python train.py --n_layer=12 --d_model=320 --n_head=5 --n_kv_head=1 --head_dim=64 --d_mlp=1280 --vocab_size=8943 --activation="swiglu" --norm="rmsnorm" --norm_place="pre" --norm_eps=1e-06 --positions="rope" --rope_base=10000.0 --rope_fraction=1.0 --qk_norm=false --attn_scale=0.125 --bias="none" --tie_embeddings=false --parallel_block=false --init="normal" --init_std_qkv=0.0321 --init_std_o=0.00655 --init_std_up=0.0321 --init_std_down=0.00327 --optimizer="soap_variant" --lr=0.00414 --beta1=0.95 --beta2=0.95 --weight_decay=0.077 --lr_head=0.0077 --warmup_steps=200 --schedule="wsd" --decay_fraction=0.618 --decay_shape="linear" --final_lr_fraction=0.0 --batch_tokens=65536 --seq_len=1024 --doc_mask=true --train_tokens=370900000 --steps=5660 --dataset="wikipedia_en"
Each number is 128 + 24 x the weight over its row's rms, rounded and kept within 0 to 255. Layers, rows and columns count from 0. The size above them is the row's rms in percent of the matrix's.

# layer 5 attention output, 320x320, rms 0.148, rows 214-318, columns 256-319
size [ 94 103 108 101 105  86  89  85  95 104 111 102  88 108 103 104  96 110  91  93  98  91 113 103 133  95  96  92  98  88  95 118 102  90 102  80  99  91 100 119 108 100 110  86 105 100 110 105 107  98  99  96 104 116  94  96  99 107 105  97 107  97 101  89 107  91 113  99 112  91  90  90 113 104  89  88  93  99  87 120 101 106 100  95 108  83 108  92  85  87 108  89 105 105 105 102 105 104  98 109  95  98  87 106  90]
[[114 123 124 120 142 151 123 108 161 124 149 176 107 132 144 156 136 121  95 168  93 125 156  98 133 129 108 109 132 125 113 132 136  85 145 138 158 129  96 120 108  92 137 165 135 119 137 119 152 116 136 115 148 129 118 142 118 100 108 168 143  89 134 122]
 [120 119 112 120 130 117 113 129 125 144 103 149 141 122 117 150 160 165 135 138 141  94 119 128 136 174 144 111 140 123 137  94 129 137 171 102 123 118 133 117 133 155 141 131 136 129 127 132 107 156  93 161 108 130 141 192 167 129 121 142 116  96  99 152]
 [135 141 147 164 120 123 111 142 128 108  96  94  89 124 138 117 119 100 136 173  96 122 141 103 108  90 108 144  81 113 127 143 123 167 112 173 150 167 126 128  92 152 122 155  96 103 136 156 143 103 192 131 143  96 136 124 120 111 142 120 131 116  89  92]
 [151 142 117 102  98 169 129 131 159 137 127 121 151 148 147 140 141 138 133 113 121 175 120 124 163 132 132 154 177 151 118 136 109 135 132 154 115 154 115 140 126 119 163 123 150  90 124 173 163 141 116 105  95 148 103 128 108 137 133 119 110 135  97 153]
 [116 121 146 127 162 108 147 121 128 156 128 145 100 130 104 149 127 125 171 125 147  95 113  74 105 119 167 146  97 148 155 166  85  87 171 147 147 114 147 114 143 113 102 115 150  84 151 127 137 115  96 123  98 108 133 134 111 116 140 132 159 145 145 104]
 [ 86 168 130 156 121 140 163 157 119 130 122 163 132 147 154 133 111 158 117 116 136 143  93 130 113 109 141 118 131 121 127 134 104 130  74 139 107 106 175 128 104 166 150 121 130 133 144 161  95 134 114 171 140 140 135 128 106 134 101 164 139 129 130 129]
 [121 146 124 107 124 121 137 143 142 108 119 134 127 135 139 103 127 133 137 122  87 136  93 126 129 144 121 159 126  98 122 114 123 145 140 151 124 131 121 124 127 140 141 123 114 121 133 101 123 125 136 143 107 120 109 145 121 110 122 120 142 147 152 154]
 [140 169 140 152 126 145 102 128 106 146 148  65 146 112 138 121 117 157 145 134 137 138 143 121 162 158 116  88 126 137 106 146 107 115 121 125 103 130 139  96 126  96 155 131 128 117 102 143 136 145 117 112 147 153 134 134 129  87 106  95 128 162  87 180]
 [180 143  91 111 144 117 105 127 113 158  77 138 134 107 153 132 165 128 118 138 136 146 108 134 111 154 151 127 123 125 113 130 132 159 113 114 109 117 117 125 121 128 104 108 159  99 144  91 121 166 118 147 120 114 143 126 133 123 140 110 147 121 108 119]
 [ 96 117 107 137  86 140 118 140 105 106 123 164 179 122 118 158  91  69 132 118 138 119 130 167 137 120 103 142 117 143 123  96 119 123 137 137 117 156 131  94 104  99 131 134 103 119 119 143 144 105 157 126 122  92 117 139 110 127 110 155 106 145 113 120]
 [117 120 131 143 104 104  82 145 120 132  72 103 142 176 110 134  88 139 149  74 140  96 128 117 124 119 127 111 106 129 175 150 135 158 132  97 142 134 136 125 110 140 130 103 135  90 125 137 142 122 120 122  60 142 136 154 150 130 103 110 101 157 131 119]
 [ 86 114 121 161 135 102 118 136 126 107 110 109 131 150 116 127 100 108 109 116 111 105 124 149 133 119 124 166 105 147 110 119 137  85  82 128 144 148 143 119 156 143 124 145 107 143 120 169 109  95 141  93 136 161 164 100 121 140 119 157 169 125 139 128]
 [ 92 106 135 136 104 171 114 151 141 134 113 120 142  83 197 169 131 127  98 129 153 100 153 148 106 173 122 143 115 163 113  79 134 162 116 125 110 127  87 115 150 139 109 104 118 124 118 132 150 123 116 141 134 181 128 142 157  95 119 105 111 164 111 108]
 [141 151 138 166 122 140 153 125 165 132 117 176 114 156 164 125 106 134 115 158 129 122 131 102 145 108 137 129 134 132 128 116 146 118 111  82 161 120 149 142 122 185 114 125  85 125 156 105 109  99 134 152 150 136 131 134 102 192 132 140 139  94 120 125]
 [109 161 130 149 173  97 134 130  90 154 104 116 126 136 103 120 102 154 130 121 127  98 142 114 130 176 147 132 126 142 145 117 148 147 128  85 131 183  89 152 135 154 122 106 121 129 147 159 117 126 131 145 120 112 134 120 146 123  98 157 125 146 154 144]
 [104 139 141  98 155 144 121 136 101 138 101 178 107 124 133 130 154 115 131  92 167 153  89 140 137 153 145 142 136 138 130 117 142 153 126 108  89 127 129 126 169 149 144  97 134 142 162 126 125 168 113 139 159 152 116 204 134 117 140 109 123 107  93 141]
 [119 101 140 140  90 118 123 135 141 148 147  74 108 136 159 101 126  84 127 119  93 139 111 143 147 117 169 112 141 119 159 115 139 128 108 124 141 134 166 127 120 123 147 109 140 134 122 105 115 128 120  93 151 105  99 110 128 139 101 138  95 126 159  94]
 [146 149  96 167 145 137  75 136 139 123 149 133 130 147 177 129 114 119 165 164 169 126 158 145 109 148 126 127 108 138 138 105 107 157  91 165 123 103 127 140  70 104  95 124 126  85  93 114 150 122 122 160 128 106 122 153 118  95 119 140 183 111 109 145]
 [133 142 126 159 152 118  79 119 106 106 167 152 139 111 116 124 136 113 110  92 117  98 123 120  70 132 130 115 124  96 114 127 155 144 127 152 132 108 122 138 104 151  88 151 101 156 121 110 122  92 120 149 160 103 151 148 118 115  99 168 141  86 137 113]
 [141 110 147 151  91 104 128  95 130 125  96 140 134 136 127 117 137 167 145 145  75 153 122 132  96 147 117 134 130 153 126 144  95 156 116 161 109 146 160 124  88 134 145  95 121 124 129  73 141 116 150 169 165  93 122 131 132 116 126 149 154 113 123 176]
 [ 96  98 144 168 128 121 119 105 140 157 132 115 123 175 148  97 137 160 125 101 117 143 132 143 134 121 103 140 143 138  98 116 117 122 131 144  99 122 159 114 163 111 125  94 130  85 149 147 112 111  85 133 134 172 154 124 136 100 124 124 154 131 126 113]
 [127  78 139 105 149 148 148 144 144 124 137 140 154 127 113 122  84 134 137 143 135 131 133 103  96 137 132 100 165 112 140 111 127 149 127  93 141 125 121 114 129 120 134 129 128 158 130 115 175 123  89 171 108  95 133 101 122 134 163 136 129 140 132 122]
 [153  95 160 141 144 119 130 133 117 107 108  89 122  75 144 122 125 129 127 148 119  61 104 130 138 124 150 106 107 146 151  98 128 157 106 106 132 108 148 164 141 136 160  98 133 116 128  90 148 154 133 144 157 108 133 123 156 144 139 115 140 182 127 102]
 [130 135 126 114 145 154 111 132 130 138 151 173 146 138  72 127 123 117 157 122 134 127 132 130 150 167 128  83 138 120 103 106 127 111 155 122 102 156 130 110  96 115 151 111 138  97 123 132 166 126 150 106 116 106 164 151 133 139 130 113 174 143 136 165]
 [160 106 122 126 161 121 133  93  98 154 177 130 116 168 105 137 144 116 140 155 128 151 162  86  95  95  99 140 102 131 141 149 160 161 103 137 149  91 121 154 170 126 150 148 149 138 139 134 123 126 121 156 131 165 136 138 145 130 100 142 137  96 106 145]
 [153 108 117 120 109 123 133 145 169 135 145 127 167 103  98 134 108 144 137 108 135 167 144 137 179 137 139 149 136 141 118 129 144 108 120 125 141 137 122 143 102 116 110 158 145 153 143 111 123 152 100 115 117 121 110 113 139 179 136 148  90 108 109 138]
 [124 112 128  91 149 123 146 141 139 125 123  98  95 121 119 129 109 117 101 190 121 110 118 122 128 136 111 112 143 146 141 115 155 160 132 102 126 137 139  95 170 112 135 135  97 124 148 147 102 150 146 111 132 149 118 113  78 142 129  97 148 161 130 131]
 [ 85 114 125 131 148 121 138  94 119 130 157 142 115 126 134 116 157 122 113 117 127 121 154  92 129 100 139 110 135 157 150 137 129 116 146  96 124 174 143 136 141  91 123 146 152 145  96 119 111 143 134 120 101 135 114 135 120 101 119 124  86 167 130 132]
 [132  93 122 121  97 133 117 167 116  88 148 141 160  91 116 133 155  90 114  95 139 170 156 117 139 107 128 120 129 117 132 148 117 143 123 144 170 146  90 130 136  95 143 133 128 122 144 145 140 115 135 129 121 151 132 125 133 142 108  99 135 133 115 150]
 [112 162 145 126 126 109 132 142 136 148 117 126  90 105 103 131 150  98 120 150 137 107 129 134 131 139 121 119 137 137 125 150 143 137 125 122 139 129 123 123 108 144 127 127 132 124 119 125 122 146 136 141 152 145 114 147  86 116 111 125 131 151 128 154]
 [142 129  96 125 142 114  98 126 122 143 122 134 148 124 148 110 113 123 100 114 178 120 118 106  93 121 163 137 137 119 154  95 137 139 131 152 134 113 128 150 148 109 130 127 117 146 146  87 149 128 114 107 164 106 121 121 172 150 113 117 166 158 120  99]
 [139 145 111 113 144 117 131 110 134 101 130 119 127 131 174 111 143 121 149  69 144 125 107 105 126 119 159 130 132 135 104 131 147 114 146 144 107 101 110 111 124  78 107 128 130 124 110 146 123 138 120 115 152 139 106 134  92  98 142 121 114 115 129 114]
 [119 109 109 160  99 132 136 124 100  93 143 140 107 158 132 139 132 153 143 123 130 143 122 118  93 133 160 158 130  90 146 144 135 159  82 127 127 139 136 131 154 164 126  65 172 147 180 136 129 135 131  93 161 137 136  93 169 175 156 143 147 119 118 138]
 [113 114 142 125 113 162 151 147 142 111  93 149 162 120 121 155 115 115 133 153 110 125 130  89 109 148  95 146 127 137 109 134 131 138 154 132 127  82  98 102 130  94 162 157 109  86 142 146 131 109 131 116 121 127 155 161 138  94 136 127 120 119 133 130]
 [ 92 139 158 144  69 147 180 137 161 134  71 148 188 101 143 112 116 126 148 110 126 145 143 161 115 107 118 117 120 119 118 172 116 133 105 126 111 147  95 126 103  90 148 105 118 117 143 151 146  98 120 111 135  70  91  98 123 133 102 142 120 161 171  85]
 [104 131 176 151 149 148 108 155 164 105 136 139 131 169 129 127 120 135 140 154 122 115 136 127 127 147 102 117  99 133 125 134 109 143  98 142 110 129 125 130 108 148 107 123 143 108 138 155 112 120 123 134 116 100 169  90 163 131 151 102 139 109 122  96]
 [ 91 117 136 130 126  93 122 126 154 160 176 188 131 150  93 145 126 138 108 137 156 176 132  97 156 116 122 136 156 120  93 173 122 144 147 108 152 144 145 127 134 145 107 132 143 118 115 125  91 139 110  64 141 144 121 129 111 133  92 109 144  95 164 132]
 [ 93  89 139 123 130 183 151 145 158 133 109 151 112 100 102 122 135 150 109 108 122 172 129 101 117 116 117 143  76 158  94 141 105 123 122 154  92 158 126 125 148 133 128 178 137 130  85 133 129  86 146 131 108 113 121  91 150 150 151 136 136 127  99 132]
 [143 160 153 118  90 140 114  98 177 122 125 157 131 131  99 109 150 102 139 125 171 146 104 154 131 138 139  95 132 142 152 114 122 143 121 163 127  93 156 114 102 165 140 126  92 110 124 133 103 128 208 118 128 113 132 111 120 140 134 103  74 140 106  88]
 [151 107 135 127 132 131  92 126 135 154 101 151 114 145 136 132 140 140 125 149 129 105  81 116 142 139 123 146 148 155 111  99 116 155 127 104 164 148 104 108 118 143 182  60 142 107 136 134 186 149 112 168 135 122 182 179  95 122 148 114 128 111 108 115]
 [134 133 145  95 137 112  86 116 126 117 173 109 123 131 128  98 147  87 111 160 126 149 154 141 123 114 109 138 144 139 139 105 143 134 152 125  99 174 140  89 170 103 121 119 149 135 116 102 192 139 139  97  84 131 132 154 127 134 102  76 120 105 127 157]
 [173 154 129 112 107 111  89  84 118 164  85 129 132 129  96 104 139 130 139  91 154 116 137 150 132 129  99 110 137  91 130 176 149 105 151 144 127 113 131 118 142 150 116 134 122 115 125  96 135 127 100 140  84 132 125 138  96 136 123 122 173 112 157 118]
 [ 83 137  96 141 120 131 182 122 122 114 118 129  96  67 151 109 113 144 104 136  91 142 169 123 132 109 142 103  79 128  97 133 137 130 160 138 169 130 110  96 125 127  98 136 127 175 112 134 131 131 170  92 100 111 124 115 127 141 166 116 148 117 144 119]
 [132 145 168 117 164 124 131 164 152 135 119 118 122 158 106 148 173 137 144 109 175 138 140 160 105 112 129 145 111 107 135 100 107 127 137 132 111 107 162 150 171 119 103  74 141 110 127 169 147 117 151 126 124 151 135 148 147 144 124  83 144  99 170 122]
 [140 137 137 117 122  95  88 148 125 146 133 108 110 137  93 133 111 149 129 116 114 109 127 136 161 118 102 150 129 161 113 106 119 179 122 115 108  95 122 141 148 161 157 128 135 179 145 143 129 103 124 133 120 156 132 158 123 112 106 124 150 105 132 137]
 [146 131 125 124 134 118 129 123 133 142 121 112 128 145 111  99 128 111 178 125 144 133 134 121 136 136 154 120 156 102 151 137 134 130 106  93 141 132 128 140 123 119 134 142 153 110 124 121 124 129 120 163 117 150 127 104 110 138 132 104 109 120 108 121]
 [211 130 107  90 154 129 169 166 111 106 171 123 133 136 134 109  62 132 151 182 134 151 132 114  76 145 120 117 136 119 147 122 136 140 142 171 141 119 154 120 117 123  93  89 142 177 157 105 121  96  97 147 119 143 127 122  68 139  87 119 122 122 106 150]
 [144 139 101 135 120 159  75 161 140 123 123 109 124 105 174 129 103 144 167 130 142 164 141 150 190 130 132 145 127 168 106 102 119 105  91 142 120 137 104 149 107 117 111 180 145 123 152 178 158 143 123 126 117 157 130 161 119 136 116 132 132 145 115 122]
 [157 149 129 132 119 115 128  85 141 139 150 144 125 116 134 135 123 127 131 159 123 104 127 154  89 148 187  97 155 138 105 138 104 127 118 107 120  95 118 138 113 113 124  94 141 123 106 142 145 144 101 101 112 122 136 136 161 119 148 134 118 194 168 148]
 [144 117 131 102 105 137  92 104 109  99 140 122 171 120 171 144 134 115 135 100 132 129 116 107  83 115 110  93 128  93 107  99  92 156 115 150 104 165  93 138 150  74 147 144 133 144 132 136 163 147 149 154 152  97 101 170 189  87  89 150 111 116 118 129]
 [168 113 127 109 100  91 131 101 101 121 136 139 138  96  88 148 126 118 161 122 145  72 131 115 123 166 120 140 156 168 132 126 118  76 133 174 133 107 160 114 128 139 120 109 142 105 117  95 104 137 156 124 121 117 126 164 125 111 131 137 142 131 124 128]
 [152 141 140 109 144 123 130 112 149 140 111 103 115 118 113  95 125 139 126 122 146 114 107 155 160 129 106 129 175  96 114 118 168  85  98 101 114 109 149 161 146 113 110 150 126 138 104  99 100 144 127 176  98 135 148 128 133 129 110 132 122 133 162 142]
 [137 116 129 133 130 126 104 144  97 129 141 105 136 110 161 110 144 137  80 134 128 102 129 138 129 114 137 167 140 126 144 144 127 113 149 112 143 152 106 116 144 122 129 123 151 151 143 106 140 134 112 117 133 118 157 134 125 121 167 126 121 116 157 143]
 [ 91 149 143  78 149 114 122 159 121 125 116 120 128  99 148 136 134 132 133 178 158  94 108  79 121 106 106 114 101 151 140  98 113  84  84 121 122 126 144  89 145 173 163 155 143  81 151 152 127 126 125 129  76 128 114 112 110 120 122  97 119 143 163  85]
 [147 142 114 112 149 107 162 116 123 115 118 103 114 149 116 140 159 135 144 159 162 158 100 170 121 143 166 140 111 101 156 118 154 168 151 122 148  79 127  99 140 123 107 140 144 135 166  72 123 155 123 100 109 103 112 138 126  95 126 135 156 166 137 118]
 [155 150 134  69 106 152 121 143 100 144 121  92 117 135  95 153 139 122 131 150 138 119 136 148 177 152 124  77 133 144 133 141 138 118 106 121 118  79 118 162  93 157 165 115 125  85 152 132  55 158 150 142  78 158 114 110 117 155 120 149  82 114 132  95]
 [115  99 130 119 109 125 141 155 118 131 113 137 132 118 143  96 131 135 130 150 117  86 111 129 118 137  88 136 151 101 121  91 130 112  93 152 127 139 130 116 125 135 128 105 131 125 144  93 133 142 135 134 107 123 140 130 116 131 131 125 107 134 120 113]
 [158 176 119  99 147 139 114 140 156 123 116 152 151 137 149 131 155  60 143 184 131 170 113 100 134 102 151 127 152  99 144 146 140 147 127 133 141 121 146 127 116  72 136 149 122 152 138 164 103 170 166 120  68 204 143 109 166 140 121 146 144 154 147  85]
 [110 106  94 135 138 131 158  66 139 131  87 184 102 198  91 117 136 132 180 126 144 139 129 125 109 134 160 106  94 121 109 160 155 156 116 140 123 103 115 134 126 125 107 156 104 109 163 122 108  86 131 108 151 104  88 137 100 115 151 149 107 113 101 112]
 [ 94 154 122 139 122 100 135  98 116 136 132 151 136 115 153 152 139 132 167 169  98 135 127 121  87 124 136 123 134 131  88 100 114 150 121 110 150 117 134 112 139 122 111 126 103 157 135  92 108 142 127 143 146 119 129 183 147 117 128 177 155 117 126 106]
 [117 145 151 132 123 166 166 116 183 148  99 140 126 105 100 161 131 164 123 141 156 118 162 127 141 139 104 116  96 123 104 117 102 115 155 119 121 103 128 109 153 134 123 141  99 115  97 126 137 109 106  96 138  86  88 135 152 122 124 118 102 116 144 131]
 [128 130 136 160 153 142  91 155 128 121 167 113  98 129 145 122 112 128 151 139 147 156 124 140 150 148 122 150 108 137 124  93 128 164 127 157  98 100 153 128 115 165 128  95 144 110 102 106 137 146 116 187 103 173 114  98 155 164 140 118 126 101 109 151]
 [166 112 116 104  76 105 138 122 170 121 107 127 151 115 126 107 128 144 152 134 111 130 155 145 132 118 125 101 114 113 125 129 122 175 107 124 149  93 135 122 117 123 122 125 115 124 150  99 142  70 135  88 100 128 128 132 156 131 157 167 118 163  96 139]
 [114 118 128  87 138 128 137 106 133  93 148 157 143 136 104  84 136 145 109  99 107 113 163 107 115 153 114 134 139 128 139 161 110 110 140 136 136 117 130 127 153 105 132 168 126 165 150 153 113 156 125 130 112 171 152  96 154 123 140 140 118  90 105 161]
 [ 78 129 120 137 143 133 144 116 117  96 139 150  83 158 117 135 160 103 154 128 154 163 130 136 136 106 147 119 124 115 116 108 163 142 160 117 120 121 161 118 124 154 122 139 121 141  80 121 110 148 168 119 108 144 130 127 154 133 108 113 102 141 137 120]
 [ 92 143 130 148 146 131 128 134  90 136 110 137  97 122 144 117 142 117 155 140 171 112 119 126 128 147 146 135 124  98 141 122 176 110 119 118 125 148 146 142 112 105  85 144 101 141 137 104 133 125 106 107 149 120 116  92 132 135 153 133 153 139  96 123]
 [148 117 141 108 130 147 114 126 147 144 105 101 149  78 129  93 103 114 134 112  83 114 134 184 166 178 144 152 193 122 110 168 101 104  95 116 118  99 142 166 144  83 135 120 162 182  88 135 119 190  99 156 157 117 106  84 166 100 140 149 166 144 136 132]
 [138 122 123 107 143 153 129 155 134 149 128 102  83 145 160 131 113 120 129 176 107 132 139 146  95 146 121 101  79 114 142 129 180 159 129 129 117  76 107 136  97 132 129 105 128  98 161 133 174 135 161 126 108 106 138 118 119 159 129 116 107 129 124 140]
 [116  97 132  97 133 143 101 139 116 129 112  87 120 114  73 127 146 138 136 164  40  89 175 129 127 129  73 161 123 134  98 179 134 146 117 160 169 127 151 136  88 144 136  99  98 141 117 120 125 165 129 160 100  87 102 153 112 139 152 148  88 125 103 143]
 [106 141 119 127 120 129 120 105 133 140  94 114 107 154 146 133 132 143 128 133 154 127 112 133 178 126 111 145 148 130  98 104 169 133 113  95 101 140 171 109 140 168 103 130  99 100 121 104 105 141 132 114 123 162 104 112 110 120 143 117 102 143 107 141]
 [114 149 145 151 133 184 125 119 137 131 137 101 109 130 132 130 126 122 137 120 115 143 112 133 119 105 131 124 120 133  78 142 151 153 147 117 112 175 142 123 147 136 109 123 118 105 127 138 121 150 121 126 129 128 154 142 151 154 147  99 135 153 160 166]
 [109 115 135 166 105 113 123 122 151 142 121 162 115 146 129 111 173 136 141  90 121 154 135 111 129  88 140 141 134 114 123 123 112 133  92 102 138 149 116 135 166 137 169 158 100 103 152 129 127 113 152 103  97 116 166 105 157 115 172 156 139 124 101 111]
 [110 149 136 125 122 149 112  86 162 133 122 141 104 125 141 100 122 132 161  89 128 111 158 127 141 113 125 114 142 135 118 162 114  87 131 139 118 103 131 128 138 123 117 201 147 106  97 116 151 105 112 110 180 152 138 104 124 118 127 117 137 130 143 134]
 [146 137 155 127 144  95 124 158 144 107 103 117 145 110 136 121 175 124 113  89 129  98 120 101 167 171 110 135 141 134 147  85 140 113 143 127 135 127 138 148 109 154 117  87  94 109 122 115 137 145 150 105 168 123 143 131 119 170 110  81 110 135 145 128]
 [136 171 126 117 114  90  94 153 113 116 182 145 129  91 104 138 140 136 142 159 129 114 136 148 102 137 120 153 146 106  97 116 149 129  83 147 126 111 141 147 130 179 108 160 122 149 137 138 135 116 133 140 109 147 132 140 131 191 123 137  96 122 141 147]
 [150 150 148 101 111 150 102  94 133 123 122 125 148 118 116 136 186 129 121 155 167 117 157 147 134 149 108 125 156 153 137 121 168 117 142 157 137 144 139  95 125 130 132 141 133 143  94 109 133 115 173 111 122 124 160 140 130 135  97 112 141 104 105 144]
 [132 131 166 117 107 131 134 120 132 129  79 151 134  87 105  82 108 103 146 137 143 125 108 122 112 141 122 126 138 112 155 109  89 107 109 147 119 104 136 133 107 123 108 145 159 144 111 130 136  96 121  98 134 119 151 114 114 133 137 124 133 132 145 113]
 [126 162 105 130 116  88 141 101  90 127 124 119 142 159 133 132 119 128 113 115 155 128 103 141 133 159 154 132 118 102 191 115 112 102 150 137  98 125 155 158 121 176 105 120 154 107 112  99 114 144 118 128 167  96 113 171  92  92 121 129 136  91  95 134]
 [141  86 119 139 137 113 121  96 142 127 121 131 108 130 112 190  91 129 160 118  67 135 137 132 123 152 166 148 113 175 128 175 155 123 120 184 153 109 128 102 133 136 141 111 148 113 123 188 116 120 122 121 124 134 112 117 127  99 149 156 135 120 142 133]
 [107 143 117 141  94 112  99 157 131 118 135 134 135 126 143 160 199 138 144 168 174  69 139 145 147 162 150 140 128 106  83 140 187 110 116 135 137 127 135 122 133 100 115 136 121  99 173 146 107 135 153 101 143 166 139 106 110 127 115 146 110 122 113 125]
 [123  89 110  97 119 111 139 127 139 162 131 152 125 118  86 161 128 114 160 101 135 114 156 153 130 138 134 110 146 119 142 135 113 138 130 113 146 118 133 115 136 104 156 137  71 125 138  89 150 109 109 164 100 125 108 116 128 154  91 132 181 135 137 150]
 [134 154 175 137 135 100 110  86 137 122 178  98 107 128 143  90 106 116 123 147 172 101 135 121 132 140 147  78 168 121 151  93 108 146 128 107 124 125 149  91 131 138 149 126 139 132 106 103 118 144 111 121 115 172 118 124 139 147 132 134 135  89 115 114]
 [122 124 122 104  80 106 178 172 134 127 110 149 138 111 123 157 120 136 140 129  94 113 141  84 130 137  97 120 161 128 128 131 140 163 116 123 159 149 114 120 115 103 154 103 115 144 134  99 100 123 156 168 102 141 118 144 113 127 130 167 127 122 139 125]
 [165 114  94 117 108  89 130 120 123 135 118 136 125 108 155 127 120 118 159 112 127  97 109  90 141 110 119 134 122 118 120 146 149  90 118 141 142 114 129 131 139 114 120 140 105 125 139  82 135 120 107 123 100 142 154 141  96 149 135 106 123  98 111 152]
 [142 148 105  90 109 133 110 141 148 122 134 155 114 149 104 116 159 143  84 128 146 159 136 145 127  75 127 122 128 135 104 127  86  82 121 138 157 121 122 152 157 101 140 145 142 142  69  91 146 163 137 113  62 112 163 134 159 147 127 127 136 101 115 157]
 [117 120 127 130 156 113 104 121 134  77 145 132 132 161 144  91 123 119  88 105 102  85 138 114 140 156 120 149 154 138 146 105 125  88 133 159 118 106 109 150 151 125 126 130 123 139 117 116 143 143 131 131 162 128 147  88 132  91 152  82 160 139 100 126]
 [128 114 123 144 146 134 103 138 146 148 102 148 159 160 165 170 132  99 135  84 154 150 156 108 116 135 110 156 138 109 172 115 142 123 120 128  98 142 129 159  83 151 134 133 153 112 122 127 112 118  95 150 110 117 110  99 108 140 163 111 136  93 125 112]
 [137 109 144 139 153 134 136  92 108 120 114 100 158  99 142 138 145 102 135  91 122 106 116 133 123 132 100 128 143 114 151 110 145 150 170 122 111 120 136 133 117  96 111 124 148 157 114  96 136 127 138 165 132 144 121 155 159 154 118 121 107 162 120 126]
 [163  99 122 102 112 118 101 157 103 123 110 156 113 136 167 132 130 152 138 103 132 122 140 114 120 126 108 112 107 186 126 129 171 155 112 113 128 142  95 143  82 135 147 104 139 136 140 103 102  86 131 119 110 125 127 146 132 148 112 103 139 125  92 125]
 [113 137 113  79 158  93 168 134 109 106 155 142 148  60 133 119 127 139  86 136 121 157 139  97 151  88 130 124 140 157 157 143 123  93 143 135 122 149 137 138 160 105 145 152 142 136 143 137 112 143 133 116 121 140 108 130 134 117 164 104 133 168 141 121]
 [170 159 100 141 149 138 108 104 122 148 179 116 108 193 128 137 135 133 131 115 143 174 154 154 128 126 144 107 106 125 129 150 173 186 155 140  87 118 164 135  89 116 117 109 145 126 106 129 105 119 151 129 109 171 119 122 153 123 109 159 119 133 127 151]
 [ 94 142 137 137 116 143 112 132 136 135 164 130 135 140 146 118 138 125 120  87 138 121 147 146 131 132 131 123 131 105 121 128 148 112 127 101 130 154 151 115 175  83 135 112 110 160 156 111 100 120 111 142  87 159 160 150 133  80 105 115 135 117 155 118]
 [159 118 147 113  77 129 157  89 113 145 132 125 138 135 119 148 103 122 148 144 133 136 158 115 104 121 111 120  86 112 117 147 155 163 157 104  98 131 113 118 114 110  98 101 110 108  87 129 140 144 142 116 104 126  59  80 123 155 146 122  93 115 171 147]
 [125 141 119 148 125 118 116 102 123 141 153 117 142 142 155 162 105 129 119 128 116 150 122 153 165 113 109 157 132 130 119 125 119 139 155  98 111 154 119 137 139 104 134 151 137 100 132 126 129 104 101 128 152 130 116 137  94 140 125 111 160 142 135 150]
 [122  95 159 101 171 128 116 167 131 134 125 112 143 123 150  73 161 119 135 130 103 128 122 146 117  83 113 132 163 103 177  91 103 141 107 116 116 122 172 148 112  96 130 153 141 153 136 110 166 152  91 123 124 137 152 149 151  97  91  85 120 163 133 107]
 [107 153 118 125 139 149 142 149 129  96 170 133 145 166 151 140 111 150  98 127 126 147 133 140 126 115 161 112 127 157 118 106 167 170 121 116 142 152 127 124 141 142 110 141 145 141 135 121 145 108 131 135 122 125  78 136 143  82 127 157 116 144 147 160]
 [ 81 137 137 138  96 149 139 148 148 127 116 125 140 126 119 173 131  90 133 153 148 120 168 132 133 133  91  60 173 111 135 132 143 148 150  97 150 172 132 106 116 138 138 147 114 131 131 175  96 157 144 134 140 171 130 122 126 156 118 134  79 129 125 130]
 [131 129 143 112 168 146 114 137 130 114  83 121 147 139  83 114 127 125 116 162 142 163 133 137  88 159 111  90 159 108 144 117 112 117 179 103 128 133 122 149 197  78 120 163 114 130 144 125  91 117 109 135 109 100 142 158 119 116 117 161 123  99 106  85]
 [130 144 141 123  97 131 135  97 102 103 135  92 165 100 148 116 120 136 145 152 134 148 165 137 104 117  99 119 163 119  79 137 138 123 156 144 120 116 110 106 120  97 161 133 135 142 134 117 110 133 156 132 100 125 122 161 124  79 107  91 136 132 127 148]
 [162 127 152 115 156 117 105 120 165  82 117  97 116 163 154 122 139 116 130 133 126  90 112 145 159 158 106 115 126 132 137 150 159 170 136 125 127  85 132 135  92 118 137 103 135 154 152 119 117 146 129 114 111 150 113 132 141 156  92 151 137 132 161  96]
 [148 108 153 151 122 132  61 109  96 120 146 166 180 159 126 128 154 132 162 114 170  85 122 121 132 118 101 137 141 116 128 129 116 141 107 111 121 130 100 136 158 132 116 127 116 163 143 116 144 107 153 111 135 142 159 141 163 147 115 120 119 137 122  98]
 [133 158 137 114 108 142 114 135 141  92 125 162 137 144 146 148 131 133 129 130 155 166 107 134 129 130 144 119 133 169 132 128 142 154 126 100 114 131 131 144  83 129 113 138 121 146 141 152 145 127 154 155 105 165 145 130  80 123  99 169  88 113 146 104]
 [113 150 113 116 159 114 119 127 131 103 127 107 153 110 125 106 114 152 107 159 113 108 121 163 174 136 119 132 143 122 150 106  97  99 143 130 135 131 117 122 148 204 129 130 125 111 139 118 108 173 126 112 167 123 105 115 123 148 116 121 101 131 119 143]
 [172 109 117 131  96 137  86 117 137 129 141 119 111 108 104 154 144 108 111  63 138 147  93 102 143  97  97 119 110 131 107 140 116 168 124 164 115  96 118 122 137 121 130 114 158 144 126 120 121 138 124 150 156 169 168 137 122 155 125  81 137 132 116  89]
 [134 147 162 124 133 115 122 134 125 134 147 120 153 148  85 120 150 170 172 147 127 154 105  84 154 134 117 116 144 128 178 126 108 110 152 141  94 139 155 114 121  91 124 157 130  94 133 161 126  98 139 122 125 122 137 150 166 126 120  90 126 142 132 117]]